Each number is 50 + 12 x the weight over its row's rms, rounded and kept within 0 to 99. Layers, rows and columns count from 0. The size before them is the row's rms in percent of the matrix's.

# layer 9 MLP down, 192x512, rms 0.0787, rows 109-163, columns 0-127
099:65 45 40 33 51 66 62 60 59 43 23 29 50 41 45 38 40 70 63 42 52 49 75 48 61 55 63 28 51 48 49 41 56 45 66 39 53 40 64 77 62 62 83 34 59 22 57 35 49 38 55 35 51 25 55 47 63 49 50 45 51 50 42 30 87 41 56 38 30 55 70 38 51 51 29 42 43 58 58 31 46 66 32 37 51 66 58 55 44 57 47 60 58 49 62 32 48 57 64 37 74 52 67 50 28 39 47 52 42 70 31 64 64 49 73 52 66 62 29 44 40 48 51 58 54 65 53 60
096:54 48 34 27 31 60 48 48 56 29 60 70 47 49 49 53 58 29 65 50 52 37 38 43 30 37 52 73 69 58 47 41 46 66 54 53 44 52 63 43 38 71 65 49 51 34 58 60 40 50 68 61 48 51 54 51 54 43 53 61 64 49 52 25 51 28 49 40 46 39 49 50 41 41 48 66 43 44 25 76 49 46 52 48 37 37 40 72 57 35 56 51 38 47 53 52 35 67 50 60 52 44 52 68 68 42 23 49 42 51 58 64 59 57 55 50 74 31 46 52 48 54 57 50 60 56 86 24
101:49 61 58 48 56 50 78 38 51 59 57 37 42 59 37 46 40 62 39 65 54 49 62 45 59 44 27 46 42 60 42 79 38 54 53 62 47 68 39 60 59 39 49 42 57 54 91 27 57 56 43 59 44 49 45 46 37 49 44 53 62 39 70 60 59 41 65 64 47 48 46 71 43 44 40 66 58 48 24 57 36 52 54 59 38 55 35 38 56 56 42 39 37 30 70 59 35 37 56 72 61 48 43 53 45 40 54 45 43 58 34 50 46 45 42 53 58 53 50 55 55 61 70 50 82 46 52 49
098:70 44 52 39 67 68 67 64 40 47 50 37 54 54 43 63 48 54 62 42 29 36 51 51 66 34 34 33 45 58 62 52 62 39 57 54 60 32 59 66 52 61 49 62 85 60 36 83 59 40 47 43 57 33 41 65 52 43 50 49 63 20 39 72 45 55 84 48 48 68 47 67 48 42 50 51 54 52 28 36 61 69 41 60 34 49 57 49 54 67 72 53 47 53 50 32 57 45 71 42 48 44 46 42 66 91 52 58 68 42 48 55 49 35 69 53 59 64 56 32 40 52 71 43 37 69 46 44
147:37 37 66 37 39 31 45 42 43 48 61 54 50 42 59 56 49 43 40 36 56 66 68 72 47 64 43 36 27 45 47 52 62 49 62 60 53 51 49 54 83 50 52 45 71 23 54 50 41 66 61 44 50 61 55 46 42 58 40 50 30 60 56 56 49 52 45 60 32 73 71 51 51 43 67 54 34 64 50 49 46 65 40 60 55 61 56 46 34 48 45 50 62 69 41 34 40 44 52 45 63 69 61 32 39 70 43 56 49 51 50 54 38 25 35 82 47 37 46 57 57 59 45 39 63 66 62 73
097:70 36 57 71 51 51 46 28 71 57 24 55 40 54 59 63 58 32 34 50 43 56 50 65 41 62 34 37 43 69 30 45 49 47 49 78 68 47 27 55 67 51 62 59 30 39 60 36 43 62 52 55 53 52 39 43 75 36 64 66 70 52 34 63 52 28 58 53 54 37 53 53 47 34 49 58 72 47 43 64 61 61 28 39 51 53 38 50 56 29 54 47 52 50 57 53 54 66 44 51 44 58 56 41 50 41 45 69 54 54 43 59 47 44 39 51 19 37 42 49 51 60 60 40 53 62 34 42
100:32 49 59 41 51 55 49 49 39 61 43 44 45 55 45 50 35 41 51 38 62 42 62 59 45 59 59 48 58 41 36 49 27 49 41 53 36 35 45 23 49 43 63 37 46 55 36 41 48 53 48 55 46 39 61 54 37 51 63 43 44 55 38 69 60 42 37 60 52 58 46 25 32 51 55 57 67 46 47 69 53 39 52 37 49 46 49 45 62 34 11 36 47 50 60 79 70 48 34 50 50 40 32 38 53 41 56 69 73 50 53 68 42 46 55 44 43 52 44 65 56 25 35 48 46 60 37 42
096:28 25 63 34 64 43 45 67 34 57 61 67 44 74 20 47 63 62 51 62 41 38 42 35 49 49 43 45 57 62 56 55 25 63 50 79 45 49 72 50 63 52 45 37 37 61 41 57 31 55 55 63 39 59 44 45 54 50 69 55 40 56 59 48 46 57 53 60 60 65 47 60 60 56 63 72 64 74 54 54 53 70 55 50 67 62 54 53 60 58 31 40 37 37 57 46 42 57 41 60 65 46 82 38 44 63 62 61 46 64 62 44 71 76 61 42 60 44 67 31 42 38 57 39 33 33 57 32
107:63 63 45 59 59 70 53 56 56 59 58 62 60 41 43 35 61 44 58 54 42 38 51 24 45 44 27 39 45 65 49 56 44 34 46 41 41 50 46 50 51 33 53 71 86 56 63 69 80 29 49 56 57 65 64 37 31 39 49 45 36 42 45 45 52 44 33 34 41 46 60 57 61 56 59 17 52 53 60 56 52 37 50 66 45 42 46 33 43 51 47 68 35 52 34 52 29 59 51 40 33 53 57 50 66 51 34 36 61 26 67 54 43 39 53 64 83 58 48 47 42 54 53 69 59 56 79 73
097:45 68 19 53 47 27 49 55 52 57 50 42 27 71 64 34 40 60 32 35 48 51 72 39 36 41 53 44 47 32 26 35 56 55 49 43 55 39 52 68 59 60 42 44 56 53 58 41 53 56 71 44 66 39 50 46 46 52 31 57 45 55 13 44 38 50 44 66 41 58 59 43 60 55 48 63 58 70 42 51 59 33 59 30 37 90 47 55 50 36 67 48 64 63 46 48 52 49 29 41 56 60 37 52 69 57 64 20 40 64 37 44 44 60 58 83 68 78 49 35 31 53 46 61 83 60 49 55
098:61 54 49 63 46 65 68 54 56 45 65 64 46 51 45 69 55 67 42 57 26 61 53 61 59 44 46 45 62 61 56 42 41 25 60 47 45 52 53 48 67 41 32 44 43 30 57 61 42 50 46 57 65 52 44 44 69 55 31 52 33 64 50 39 45 49 63 49 40 36 44 33 76 53 63 55 42 56 41 51 56 36 48 61 66 68 59 59 38 48 53 52 43 60 49 56 27 48 77 53 57 53 46 78 58 69 73 56 42 63 29 43 63 41 44 46 50 70 55 52 51 57 43 51 73 68 56 49
100:44 46 45 47 75 38 43 34 34 35 42 56 43 49 43 41 41 61 33 22 54 62 46 35 41 15 60 42 39 47 48 79 50 67 41 56 54 32 46 40 45 51 58 76 54 53 52 39 63 60 46 51 58 61 51 40 47 36 53 57 47 57 37 29 70 49 43 46 50 56 31 60 52 75 57 49 64 34 47 57 35 49 60 39 54 55 47 48 46 39 42 53 56 38 34 58 50 70 47 47 62 55 74 51 72 72 38 58 47 67 20 31 52 59 75 54 43 38 79 57 37 55 46 41 50 18 67 60
097:35 75 39 41 49 59 23 71 44 57 46 53 65 46 66 46 25 29 60 51 43 46 40 30 83 53 59 60 32 55 56 16 61 42 44 46 63 29 40 57 57 37 61 67 47 39 68 70 75 60 56 57 31 37 46 69 65 50 58 70 42 59 43 52 60 59 58 61 47 46 64 58 68 56 54 38 55 27 61 56 42 43 50 61 38 42 34 33 50 47 49 65 41 31 31 31 25 57 60 34 56 68 49 69 50 57 47 42 38 61 44 53 40 60 31 48 60 41 62 47 50 44 72 58 49 42 55 41
095:52 54 18 68 59 36 33 40 30 50 77 61 43 39 34 74 44 44 43 47 38 54 36 23 24 45 37 66 19 54 44 51 45 34 25 48 72 34 59 50 42 66 38 67 71 66 39 70 65 40 47 31 62 58 46 42 59 56 43 40 53 75 34 49 25 47 60 45 51 47 52 43 43 55 45 53 40 43 36 42 55 57 36 44 59 35 47 33 49 43 38 48 78 66 44 43 37 45 43 34 40 36 59 41 53 49 43 57 53 46 57 47 55 52 58 46 53 59 62 78 51 50 58 66 60 49 43 51
100:40 60 43 39 46 29 69 30 57 35 71 44 44 58 55 43 76 47 50 56 63 51 35 31 54 57 42 49 45 54 72 46 63 31 46 29 49 38 59 48 51 47 49 38 50 17 59 36 50 48 45 48 35 57 46 59 51 55 59 67 53 56 48 59 47 53 37 42 46 45 43 53 55 51 57 50 44 54 43 49 66 66 56 67 50 51 59 38 34 44 45 77 46 68 57 49 44 61 68 36 42 33 67 75 32 51 37 68 51 49 36 39 31 35 15 35 41 49 52 43 44 69 50 57 40 53 55 49
096:51 45 55 51 45 36 64 53 59 56 63 61 56 38 34 57 45 53 42 68 38 40 68 49 58 34 33 64 63 66 39 34 51 58 55 41 41 34 62 51 58 29 27 29 38 52 31 38 21 61 56 43 60 52 51 45 47 77 64 47 39 47 29 53 50 47 24 61 42 34 37 65 39 53 81 52 50 36 50 47 47 41 53 34 32 49 59 55 57 41 45 40 70 59 65 57 46 61 38 56 45 36 29 47 47 53 33 47 48 35 67 28 52 64 71 44 58 47 68 62 36 41 48 39 47 28 63 48
092:24 58 62 64 46 58 49 68 42 59 52 47 45 52 46 56 30 55 51 50 55 53 58 27 29 48 50 43 50 43 38 72 51 56 48 56 39 57 50 34 55 42 61 52 56 43 64 57 40 53 60 54 39 70 58 55 55 59 46 38 48 39 44 47 47 24 32 79 56 55 56 44 26 54 40 62 68 51 68 38 47 36 62 61 39 56 46 39 86 53 58 43 44 59 26 55 40 47 54 34 44 50 46 71 47 56 59 56 71 50 50 66 52 62 74 70 47 55 43 51 66 43 52 54 61 67 49 63
100:56 44 48 49 54 54 52 64 60 61 44 72 34 44 64 57 58 37 66 50 43 56 46 47 40 66 61 39 54 59 50 26 56 64 47 34 44 56 35 56 50 55 60 52 55 53 64 52 59 26 63 48 56 57 50 46 39 37 52 68 47 38 39 69 48 71 23 28 55 51 49 39 35 35 48 71 61 39 32 59 57 55 64 49 56 36 54 40 56 38 63 55 48 27 61 45 59 45 57 78 40 49 56 50 29 68 32 50 46 49 49 75 34 37 44 65 59 42 51 63 30 44 61 25 65 43 39 33
102:42 41 43 56 49 41 74 23 53 37 62 40 42 50 36 40 38 44 43 21 63 58 59 51 47 68 33 40 47 42 51 29 55 49 45 55 57 62 83 48 59 53 51 57 50 62 34 47 55 71 39 58 67 48 44 43 66 57 53 33 51 46 52 59 30 47 45 37 55 57 36 63 34 37 47 36 23 63 41 64 48 56 49 44 58 42 68 34 57 48 59 49 41 48 43 50 43 64 63 41 57 44 76 46 48 60 54 50 41 45 41 59 65 35 55 71 52 47 64 44 46 54 42 70 45 36 40 40
103:47 31 48 53 64 52 57 46 70 54 37 48 21 23 47 67 59 72 39 32 65 64 34 63 40 64 39 57 51 46 47 40 31 36 73 43 34 58 83 74 60 54 66 63 37 32 63 40 49 54 52 54 47 50 51 33 71 47 42 31 50 38 66 31 35 29 66 40 19 39 47 52 43 59 54 75 36 42 23 59 58 55 67 80 51 53 40 46 51 54 30 63 61 54 22 46 32 50 56 61 58 37 49 44 67 57 56 47 42 24 50 74 52 40 70 51 73 62 48 55 50 34 48 49 60 45 50 49
108:49 66 38 43 71 61 49 47 65 61 47 50 48 54 54 48 37 43 23 54 52 47 50 55 44 56 33 48 53 71 40 31 38 59 64 47 45 57 67 44 37 36 63 38 60 59 35 59 62 56 33 51 19 50 57 59 51 47 50 37 44 52 61 45 65 51 66 46 34 53 58 36 49 43 42 34 48 48 50 48 49 50 66 54 42 26 47 87 69 12 41 56 46 43 53 33 28 78 53 54 54 69 63 64 58 41 38 50 64 54 48 57 27 39 52 28 46 61 71 52 30 59 36 53 57 50 47 62
093:50 51 71 57 55 48 58 67 45 47 54 44 40 60 55 79 41 51 41 43 54 63 76 68 49 55 58 57 31 47 51 63 59 51 58 62 52 64 52 54 33 44 65 60 43 39 55 55 51 47 39 59 51 35 58 44 51 49 38 75 52 35 58 69 49 78 82 44 70 58 66 37 35 41 51 60 49 30 37 30 61 42 54 49 46 48 27 59 74 59 17 31 57 66 40 49 62 64 65 53 39 75 36 55 66 60 33 56 36 46 42 53 45 77 41 69 38 46 39 39 36 49 45 51 58 65 52 69
094:54 66 40 36 52 72 45 40 44 71 62 48 30 56 46 63 45 58 42 61 70 53 54 51 36 45 64 48 45 32 49 46 34 65 56 77 48 52 62 52 33 36 45 37 37 43 58 44 33 27 57 51 36 51 68 54 53 38 64 63 70 36 55 40 49 42 52 53 43 50 54 48 57 37 52 44 54 56 52 58 49 50 46 66 71 53 33 58 59 55 45 26 45 46 40 40 57 65 51 53 37 31 54 54 42 41 43 52 37 51 38 59 48 53 43 60 40 52 75 47 50 63 38 61 57 59 45 57
098:72 54 51 60 49 35 47 54 48 49 42 36 50 31 63 54 41 60 19 31 65 42 71 53 47 49 55 62 34 26 65 57 63 56 66 58 80 46 58 44 43 34 53 45 40 39 43 53 74 59 58 55 41 49 51 55 68 60 49 59 63 46 53 47 49 53 52 63 46 41 64 69 58 48 48 34 58 44 56 46 57 56 31 67 49 68 50 63 68 47 21 44 35 50 39 46 55 40 38 44 62 54 42 60 31 22 62 66 40 66 54 41 42 63 33 38 25 42 54 51 65 38 67 41 47 53 43 73
101:51 53 50 64 62 44 49 40 72 53 39 24 42 83 58 55 64 33 41 57 48 30 33 75 40 46 54 38 56 36 47 43 61 54 44 51 47 62 46 37 56 42 32 59 55 75 42 51 33 49 51 44 74 49 46 52 53 39 17 47 51 55 63 45 42 64 50 47 52 56 57 62 50 45 63 38 40 31 52 33 56 64 28 56 66 58 60 42 48 55 53 52 73 56 74 54 53 56 66 73 36 62 52 56 54 35 44 44 47 52 46 73 59 30 61 57 82 54 44 47 51 48 50 30 62 64 72 48
093:68 33 50 71 59 50 55 68 76 58 42 71 51 55 58 63 28 64 38 82 51 60 51 43 52 41 34 50 48 59 64 73 39 55 51 41 76 62 43 47 68 52 47 67 37 63 59 43 64 58 62 52 28 69 48 38 59 56 56 65 47 50 50 62 54 64 50 47 50 73 52 60 66 59 59 47 55 49 73 35 52 58 63 39 52 47 53 50 48 45 52 28 61 49 62 78 57 54 71 44 41 61 45 52 62 57 42 66 41 46 31 63 19 53 47 32 48 41 19 63 66 61 56 45 65 66 33 45
099:55 76 44 49 62 64 52 39 42 35 71 61 32 36 41 67 33 51 63 35 50 44 51 37 28 56 44 59 51 34 56 31 43 40 55 48 73 52 61 38 50 57 70 45 28 64 49 47 43 57 45 49 49 41 34 46 30 54 48 45 52 42 35 59 71 55 50 41 60 62 72 58 56 57 56 67 31 53 42 61 56 63 51 39 45 59 76 60 66 75 37 34 38 33 50 51 47 39 47 57 26 42 54 48 53 32 62 32 68 53 48 55 36 44 32 52 56 50 46 26 34 47 54 67 30 54 15 43
107:48 57 52 45 20 59 56 68 66 47 52 46 49 50 64 49 56 47 29 72 39 41 42 59 49 30 40 26 61 34 53 53 28 46 64 28 31 75 59 70 62 33 27 43 84 45 40 50 35 20 57 46 52 60 40 51 61 37 24 32 39 47 46 51 55 51 58 38 54 72 34 50 55 65 62 47 42 43 33 45 26 48 43 60 81 59 44 61 43 45 46 45 46 40 47 40 53 71 53 36 54 47 50 35 60 59 47 67 58 60 24 50 44 37 33 43 83 59 44 60 58 62 63 52 47 41 47 35
100:47 31 42 36 49 55 47 41 49 59 44 70 61 40 51 47 41 51 69 36 49 30 56 53 59 53 69 67 69 41 73 57 42 78 42 41 60 26 43 32 56 29 48 37 62 37 48 35 56 52 33 30 57 60 87 62 33 64 59 40 36 59 56 74 60 47 61 48 53 32 50 27 42 62 46 40 56 39 68 48 47 66 65 55 27 44 54 44 58 45 49 63 59 53 39 51 48 85 51 64 49 49 76 58 51 46 49 51 48 54 56 51 58 60 65 42 36 51 67 34 57 62 73 39 40 29 54 70
098:50 60 51 45 46 50 40 51 54 35 56 58 55 58 44 40 50 46 57 43 55 41 73 66 44 62 48 63 53 39 78 56 67 56 74 74 68 63 39 44 52 62 58 37 48 30 61 52 52 56 50 62 40 44 42 39 64 65 42 50 58 62 32 42 38 49 60 70 45 38 34 57 50 33 44 63 69 64 33 49 42 29 38 50 55 38 32 52 62 44 40 37 43 54 72 44 46 58 70 51 45 33 53 70 58 37 54 59 59 50 49 42 39 42 36 43 42 55 57 48 49 35 44 39 38 32 35 38
103:42 44 43 41 44 48 58 42 34 41 56 48 44 49 67 72 53 56 59 41 35 52 51 51 43 53 61 72 22 35 36 52 45 51 38 29 45 68 39 55 53 47 62 45 43 64 60 39 26 62 66 59 65 50 77 56 49 25 51 49 49 75 69 58 43 52 36 44 42 36 47 59 51 39 21 53 61 46 48 62 51 29 66 49 46 45 51 48 32 35 29 59 32 69 44 72 36 43 31 48 46 35 50 56 63 45 47 44 56 37 49 22 28 42 35 40 59 78 39 61 60 42 66 56 35 61 55 38
094:57 51 48 55 60 15 56 52 58 31 62 56 61 30 53 54 52 39 60 43 37 65 50 30 45 54 66 62 55 10 52 51 57 61 56 50 30 49 52 50 35 42 42 54 41 45 53 60 44 55 41 58 45 53 45 48 70 52 63 44 32 42 47 59 75 57 27 68 57 58 53 41 33 42 62 49 68 66 59 53 49 57 53 69 71 64 36 42 34 52 57 52 35 59 45 49 53 29 57 32 61 39 34 65 60 55 57 62 58 40 58 55 47 50 45 61 44 55 62 62 54 72 73 60 56 36 53 56
094:57 56 40 54 34 61 38 55 54 35 55 21 68 42 49 52 35 49 36 55 31 38 55 44 33 26 53 50 74 52 40 61 48 37 55 56 86 58 52 48 63 32 47 29 41 43 53 63 69 60 40 67 50 59 44 55 63 32 62 52 46 49 47 43 56 66 51 42 50 56 38 61 64 60 47 58 60 22 56 61 59 50 63 38 47 40 45 65 52 41 62 57 44 64 31 65 53 51 77 65 57 43 58 37 65 60 26 69 50 62 64 27 69 54 44 46 30 60 64 52 60 55 59 56 44 67 40 72
100:55 48 46 57 39 41 43 52 63 58 63 51 38 58 68 63 23 41 65 59 52 47 64 50 45 56 49 43 43 48 56 62 56 47 60 35 45 41 74 12 46 50 58 65 64 64 48 48 39 48 77 59 60 59 61 41 44 56 39 44 47 48 43 48 61 41 46 50 41 49 36 50 49 52 62 52 63 43 46 68 50 51 54 32 47 19 46 36 40 66 36 60 55 31 39 71 66 61 53 69 56 56 31 52 33 61 59 55 36 43 60 41 53 50 53 44 60 65 37 57 22 57 42 65 67 53 37 32
099:41 49 60 40 41 59 30 69 28 56 62 42 50 65 63 39 28 41 48 47 40 32 45 60 62 51 48 60 56 39 69 48 56 61 40 51 63 46 39 46 52 39 40 27 44 50 41 57 54 55 56 30 57 76 44 56 62 48 59 58 53 73 47 51 29 56 47 63 68 47 64 55 68 46 32 59 51 50 59 44 65 43 38 34 65 47 54 47 52 71 35 45 61 39 49 48 51 54 63 51 52 24 46 49 27 62 46 61 63 57 44 63 66 83 62 54 52 44 40 45 45 59 41 55 67 41 67 48
103:27 55 44 42 18 33 34 62 66 24 34 60 31 54 44 60 64 71 71 41 74 37 54 53 32 60 56 56 55 62 25 67 55 25 38 74 56 37 53 53 35 46 45 33 22 57 46 76 54 61 64 44 54 67 59 47 42 45 59 35 55 51 50 58 72 57 54 46 40 61 47 35 41 80 33 49 49 40 53 50 44 57 48 39 46 56 51 33 60 43 67 43 65 54 40 55 61 57 33 52 48 46 55 27 51 53 36 44 58 34 44 50 35 53 42 53 63 58 37 52 68 68 30 78 36 62 29 35
102:37 56 37 62 57 55 46 39 39 42 49 24 33 57 43 47 54 56 71 48 57 67 57 40 36 52 38 72 45 44 50 58 60 47 40 54 51 50 36 57 56 53 31 79 76 09 55 53 71 51 39 57 63 62 64 48 61 52 48 22 50 48 59 30 53 56 37 66 46 53 47 39 59 56 46 38 55 56 32 35 55 76 56 58 35 62 55 62 58 73 58 42 54 55 62 48 47 38 52 44 58 35 42 42 55 51 69 78 39 42 46 33 57 55 35 40 37 71 57 45 62 34 43 49 45 39 43 51
096:47 74 68 53 46 65 42 58 63 48 41 53 32 42 67 49 39 35 27 48 59 48 58 52 43 39 53 59 57 39 63 30 59 50 63 56 30 50 46 24 42 41 70 36 54 45 77 41 50 74 77 58 35 43 67 70 55 70 45 31 50 42 50 49 39 60 60 52 50 52 48 65 74 31 62 38 50 64 47 47 53 41 35 39 51 52 64 46 78 36 52 23 70 47 40 62 49 47 36 50 81 62 68 49 30 37 55 25 37 67 34 52 62 61 81 56 38 41 64 48 63 40 51 47 51 40 47 27
092:47 72 51 53 53 30 30 48 52 36 54 29 44 67 51 45 52 60 59 43 37 43 54 37 35 31 67 53 58 34 65 20 46 32 27 45 65 47 57 64 34 45 51 57 64 46 42 43 51 38 60 60 52 59 69 66 31 79 52 42 49 56 57 49 52 71 37 57 47 61 55 46 46 37 62 42 50 50 59 67 75 39 44 39 42 52 64 63 61 62 49 79 58 67 73 40 64 65 59 70 39 49 57 51 70 43 57 50 47 57 51 58 50 31 54 46 54 41 49 40 55 30 37 42 54 61 53 44
099:37 54 34 57 28 51 19 40 63 47 55 50 40 41 42 44 43 51 50 48 42 53 68 64 33 43 38 59 42 63 57 66 43 49 48 39 40 53 28 53 48 23 48 37 50 64 71 47 41 52 57 55 50 49 54 32 71 50 40 56 62 66 53 37 36 44 49 20 53 47 41 47 38 66 45 28 67 45 33 61 67 58 50 28 52 42 41 47 28 50 56 42 40 44 41 50 44 63 43 65 59 44 23 46 62 32 40 36 46 47 58 47 57 39 30 55 58 52 37 53 30 62 52 40 54 53 56 28
103:44 30 53 46 54 39 78 51 36 53 63 36 36 53 50 39 57 43 50 36 58 48 53 42 50 40 36 47 62 61 52 55 51 53 47 52 46 48 51 41 49 58 51 22 60 45 61 72 54 32 35 51 51 61 47 33 60 69 60 26 35 53 39 45 34 40 44 49 85 26 64 44 44 47 47 67 37 48 28 49 51 66 58 39 53 56 53 59 50 41 40 22 44 48 43 55 47 61 50 73 22 58 33 49 68 46 56 37 41 52 46 62 47 65 57 48 45 26 64 57 37 39 61 70 52 48 70 54
101:54 30 51 52 43 79 62 56 56 34 66 46 52 61 29 49 31 46 68 67 61 32 66 56 39 34 41 47 55 69 32 39 57 46 60 59 67 33 37 28 71 44 31 46 49 42 30 35 20 44 43 30 47 55 67 44 49 36 60 53 68 39 47 57 48 62 29 66 54 45 59 35 42 52 46 25 52 66 33 44 33 48 56 29 52 45 60 47 63 56 61 60 55 56 37 46 47 38 32 63 37 56 62 72 39 46 55 44 58 60 43 71 59 47 52 51 59 71 39 65 51 49 58 47 54 61 44 68
106:29 54 44 39 35 51 20 49 37 68 45 56 41 44 38 49 52 55 56 59 47 48 76 60 48 40 48 46 50 42 49 37 64 46 62 45 51 34 70 75 71 54 33 64 67 40 81 56 51 38 53 39 50 45 45 56 31 59 40 49 54 48 18 49 47 76 60 66 34 46 50 44 56 51 55 46 64 15 47 68 46 53 51 47 43 54 68 60 80 80 25 67 50 39 44 52 44 56 49 53 57 40 63 49 62 56 31 44 63 68 46 37 66 51 55 50 60 45 37 48 49 47 40 41 40 67 63 43
105:32 65 60 48 57 70 59 46 43 56 40 40 53 57 40 75 37 29 50 59 37 62 70 57 57 46 54 55 30 50 57 59 42 46 56 51 40 28 45 53 53 35 38 57 32 46 41 33 32 56 70 66 54 49 42 62 61 56 45 74 74 54 62 64 44 61 45 47 58 40 47 66 59 26 55 57 43 63 61 48 53 56 28 43 41 70 45 59 20 36 51 58 56 51 40 55 40 69 68 38 51 35 67 61 33 43 69 56 48 42 50 37 46 20 42 51 56 63 28 53 74 48 46 48 69 42 36 54
097:39 55 47 49 46 56 65 65 33 63 33 56 38 37 49 60 44 43 55 36 32 50 47 62 71 35 47 51 47 73 67 70 56 40 50 59 54 42 47 54 59 47 41 59 59 50 43 66 59 65 37 47 63 67 56 42 49 36 60 56 36 54 24 60 29 68 47 51 65 42 35 42 33 62 57 40 34 49 42 34 47 61 58 50 59 34 52 34 36 63 67 65 57 49 32 41 74 58 45 36 63 24 57 46 52 55 35 40 33 65 33 72 30 68 77 51 66 82 73 48 49 50 48 54 42 71 71 56
097:60 54 53 58 19 55 47 33 39 55 45 49 38 54 57 37 44 43 50 40 54 28 74 52 33 37 54 65 40 56 54 51 69 35 51 61 62 53 46 33 28 64 34 36 73 50 72 74 73 60 34 41 22 28 70 52 56 58 27 55 50 63 39 28 56 64 49 45 63 68 32 27 65 39 49 48 42 35 47 49 50 42 33 35 57 73 52 51 56 46 48 36 59 50 44 68 66 66 36 46 29 53 52 35 42 47 39 41 59 22 79 54 40 50 46 69 64 67 48 65 42 54 45 61 65 50 42 52
100:62 67 56 54 27 54 63 53 48 40 18 55 43 40 53 58 56 55 69 52 19 64 43 46 46 52 54 41 40 42 52 48 45 55 51 60 37 33 45 70 69 57 55 53 57 52 32 43 56 35 22 58 56 57 51 57 58 29 56 37 57 38 53 51 53 45 45 36 61 61 39 34 70 56 50 48 37 48 33 37 58 58 46 23 59 47 62 45 54 66 33 46 73 42 51 50 40 49 47 62 45 47 54 37 57 27 58 53 55 70 57 62 56 45 58 43 60 55 41 45 54 58 41 45 68 44 56 41
101:52 59 56 32 50 55 41 63 43 30 65 39 64 45 47 47 53 59 39 39 59 50 70 46 61 56 74 61 52 44 43 51 55 67 35 57 57 58 67 26 41 63 51 49 36 38 48 41 35 46 48 39 41 51 58 31 35 63 63 38 57 32 46 38 51 45 64 64 72 27 50 59 55 66 62 31 45 54 30 45 82 47 41 48 58 58 44 61 61 27 26 51 62 63 47 60 45 71 59 46 50 51 30 24 57 39 53 30 31 45 49 39 59 53 61 52 36 37 72 44 78 42 44 36 60 47 51 43
100:27 63 42 34 43 41 77 49 12 56 54 39 62 42 59 42 42 55 53 51 27 68 60 51 44 41 53 49 45 65 50 40 78 51 43 71 35 57 48 67 41 63 54 66 34 48 66 55 66 64 65 53 42 57 46 42 49 47 44 45 60 62 51 48 44 40 71 58 64 57 49 45 45 64 50 55 50 54 46 64 25 23 50 56 73 27 74 49 40 39 47 49 49 43 61 38 52 54 45 38 46 35 48 57 75 56 36 44 42 64 37 47 51 36 58 33 51 41 55 56 50 53 61 32 41 55 50 48
095:40 63 59 68 64 47 45 46 42 56 54 51 45 49 46 10 47 56 60 40 54 51 49 37 75 51 68 73 60 62 34 80 48 60 33 61 62 20 66 51 44 65 60 47 43 47 45 39 44 41 42 37 60 46 44 55 34 66 58 41 41 47 39 52 58 37 35 73 63 52 52 42 30 25 52 50 73 52 51 36 62 55 23 57 62 41 43 42 42 39 44 44 46 37 54 50 40 48 43 56 36 60 44 64 71 26 48 66 44 73 60 57 55 72 57 50 34 37 50 40 54 75 36 47 40 49 51 55
105:24 54 42 40 27 31 27 30 49 43 54 50 44 56 32 30 67 65 46 50 84 64 61 40 61 69 53 44 61 45 53 43 43 48 46 48 46 48 56 56 35 45 60 50 49 50 42 76 23 55 56 46 50 57 62 43 66 55 64 57 55 51 41 43 67 44 63 71 47 37 53 54 61 64 69 46 43 42 68 54 54 56 46 68 34 68 39 73 68 48 38 68 43 61 51 46 45 44 62 51 65 19 69 75 57 47 51 63 64 37 49 27 45 47 44 54 37 54 57 27 58 29 56 53 47 39 51 40
098:43 64 59 61 53 47 45 45 27 51 45 44 42 50 38 69 37 53 36 58 41 38 51 39 51 43 65 49 48 60 65 47 54 51 23 44 38 48 50 43 30 53 58 43 54 54 53 63 64 67 56 52 53 36 47 27 43 49 45 37 55 47 76 40 54 49 55 57 72 52 54 30 53 72 42 63 57 70 63 73 54 56 39 40 62 46 60 51 50 39 42 44 44 37 52 44 47 36 59 60 59 56 48 27 49 51 33 58 59 66 71 59 61 39 61 66 58 57 47 34 41 56 63 40 69 52 57 48
104:38 50 55 42 56 24 60 75 57 48 64 64 36 46 37 38 57 55 42 68 46 60 65 56 49 60 52 64 49 72 25 55 41 43 50 53 53 49 45 64 74 49 52 28 58 14 59 75 41 23 62 49 36 40 41 72 36 53 40 61 49 42 41 58 31 37 54 55 68 64 68 58 50 43 52 50 56 65 65 60 50 35 31 49 40 46 56 47 60 53 47 39 60 38 55 55 47 33 48 48 60 57 61 48 35 20 47 55 39 45 40 47 44 54 62 55 63 53 50 58 65 62 61 61 48 52 72 58
096:55 57 66 31 59 63 39 62 46 58 46 50 18 41 48 68 62 69 59 60 58 59 58 69 56 32 39 54 66 48 61 38 52 49 50 65 43 63 52 66 57 67 59 49 50 56 64 41 44 54 79 54 29 16 43 42 46 46 61 58 57 61 41 67 38 43 51 54 57 62 58 49 54 54 45 43 49 39 17 63 62 40 53 41 54 53 57 42 49 45 65 50 37 39 53 48 61 64 48 18 47 44 47 58 49 41 50 40 37 52 40 45 58 38 51 38 37 56 48 53 45 42 52 37 32 32 24 49
095:57 48 53 43 66 54 45 48 26 59 30 39 37 49 31 65 35 57 54 61 41 43 54 35 41 60 62 49 57 47 62 28 43 81 60 36 43 48 32 53 53 50 65 72 50 72 36 67 69 51 51 33 36 31 65 38 80 33 53 49 41 50 44 30 86 53 44 54 42 41 33 58 43 49 58 70 61 64 33 43 62 10 26 43 47 52 50 41 80 45 63 59 49 39 39 39 58 34 51 50 39 60 77 59 45 65 50 43 51 59 41 55 44 60 60 39 51 59 24 59 34 35 60 26 45 52 30 49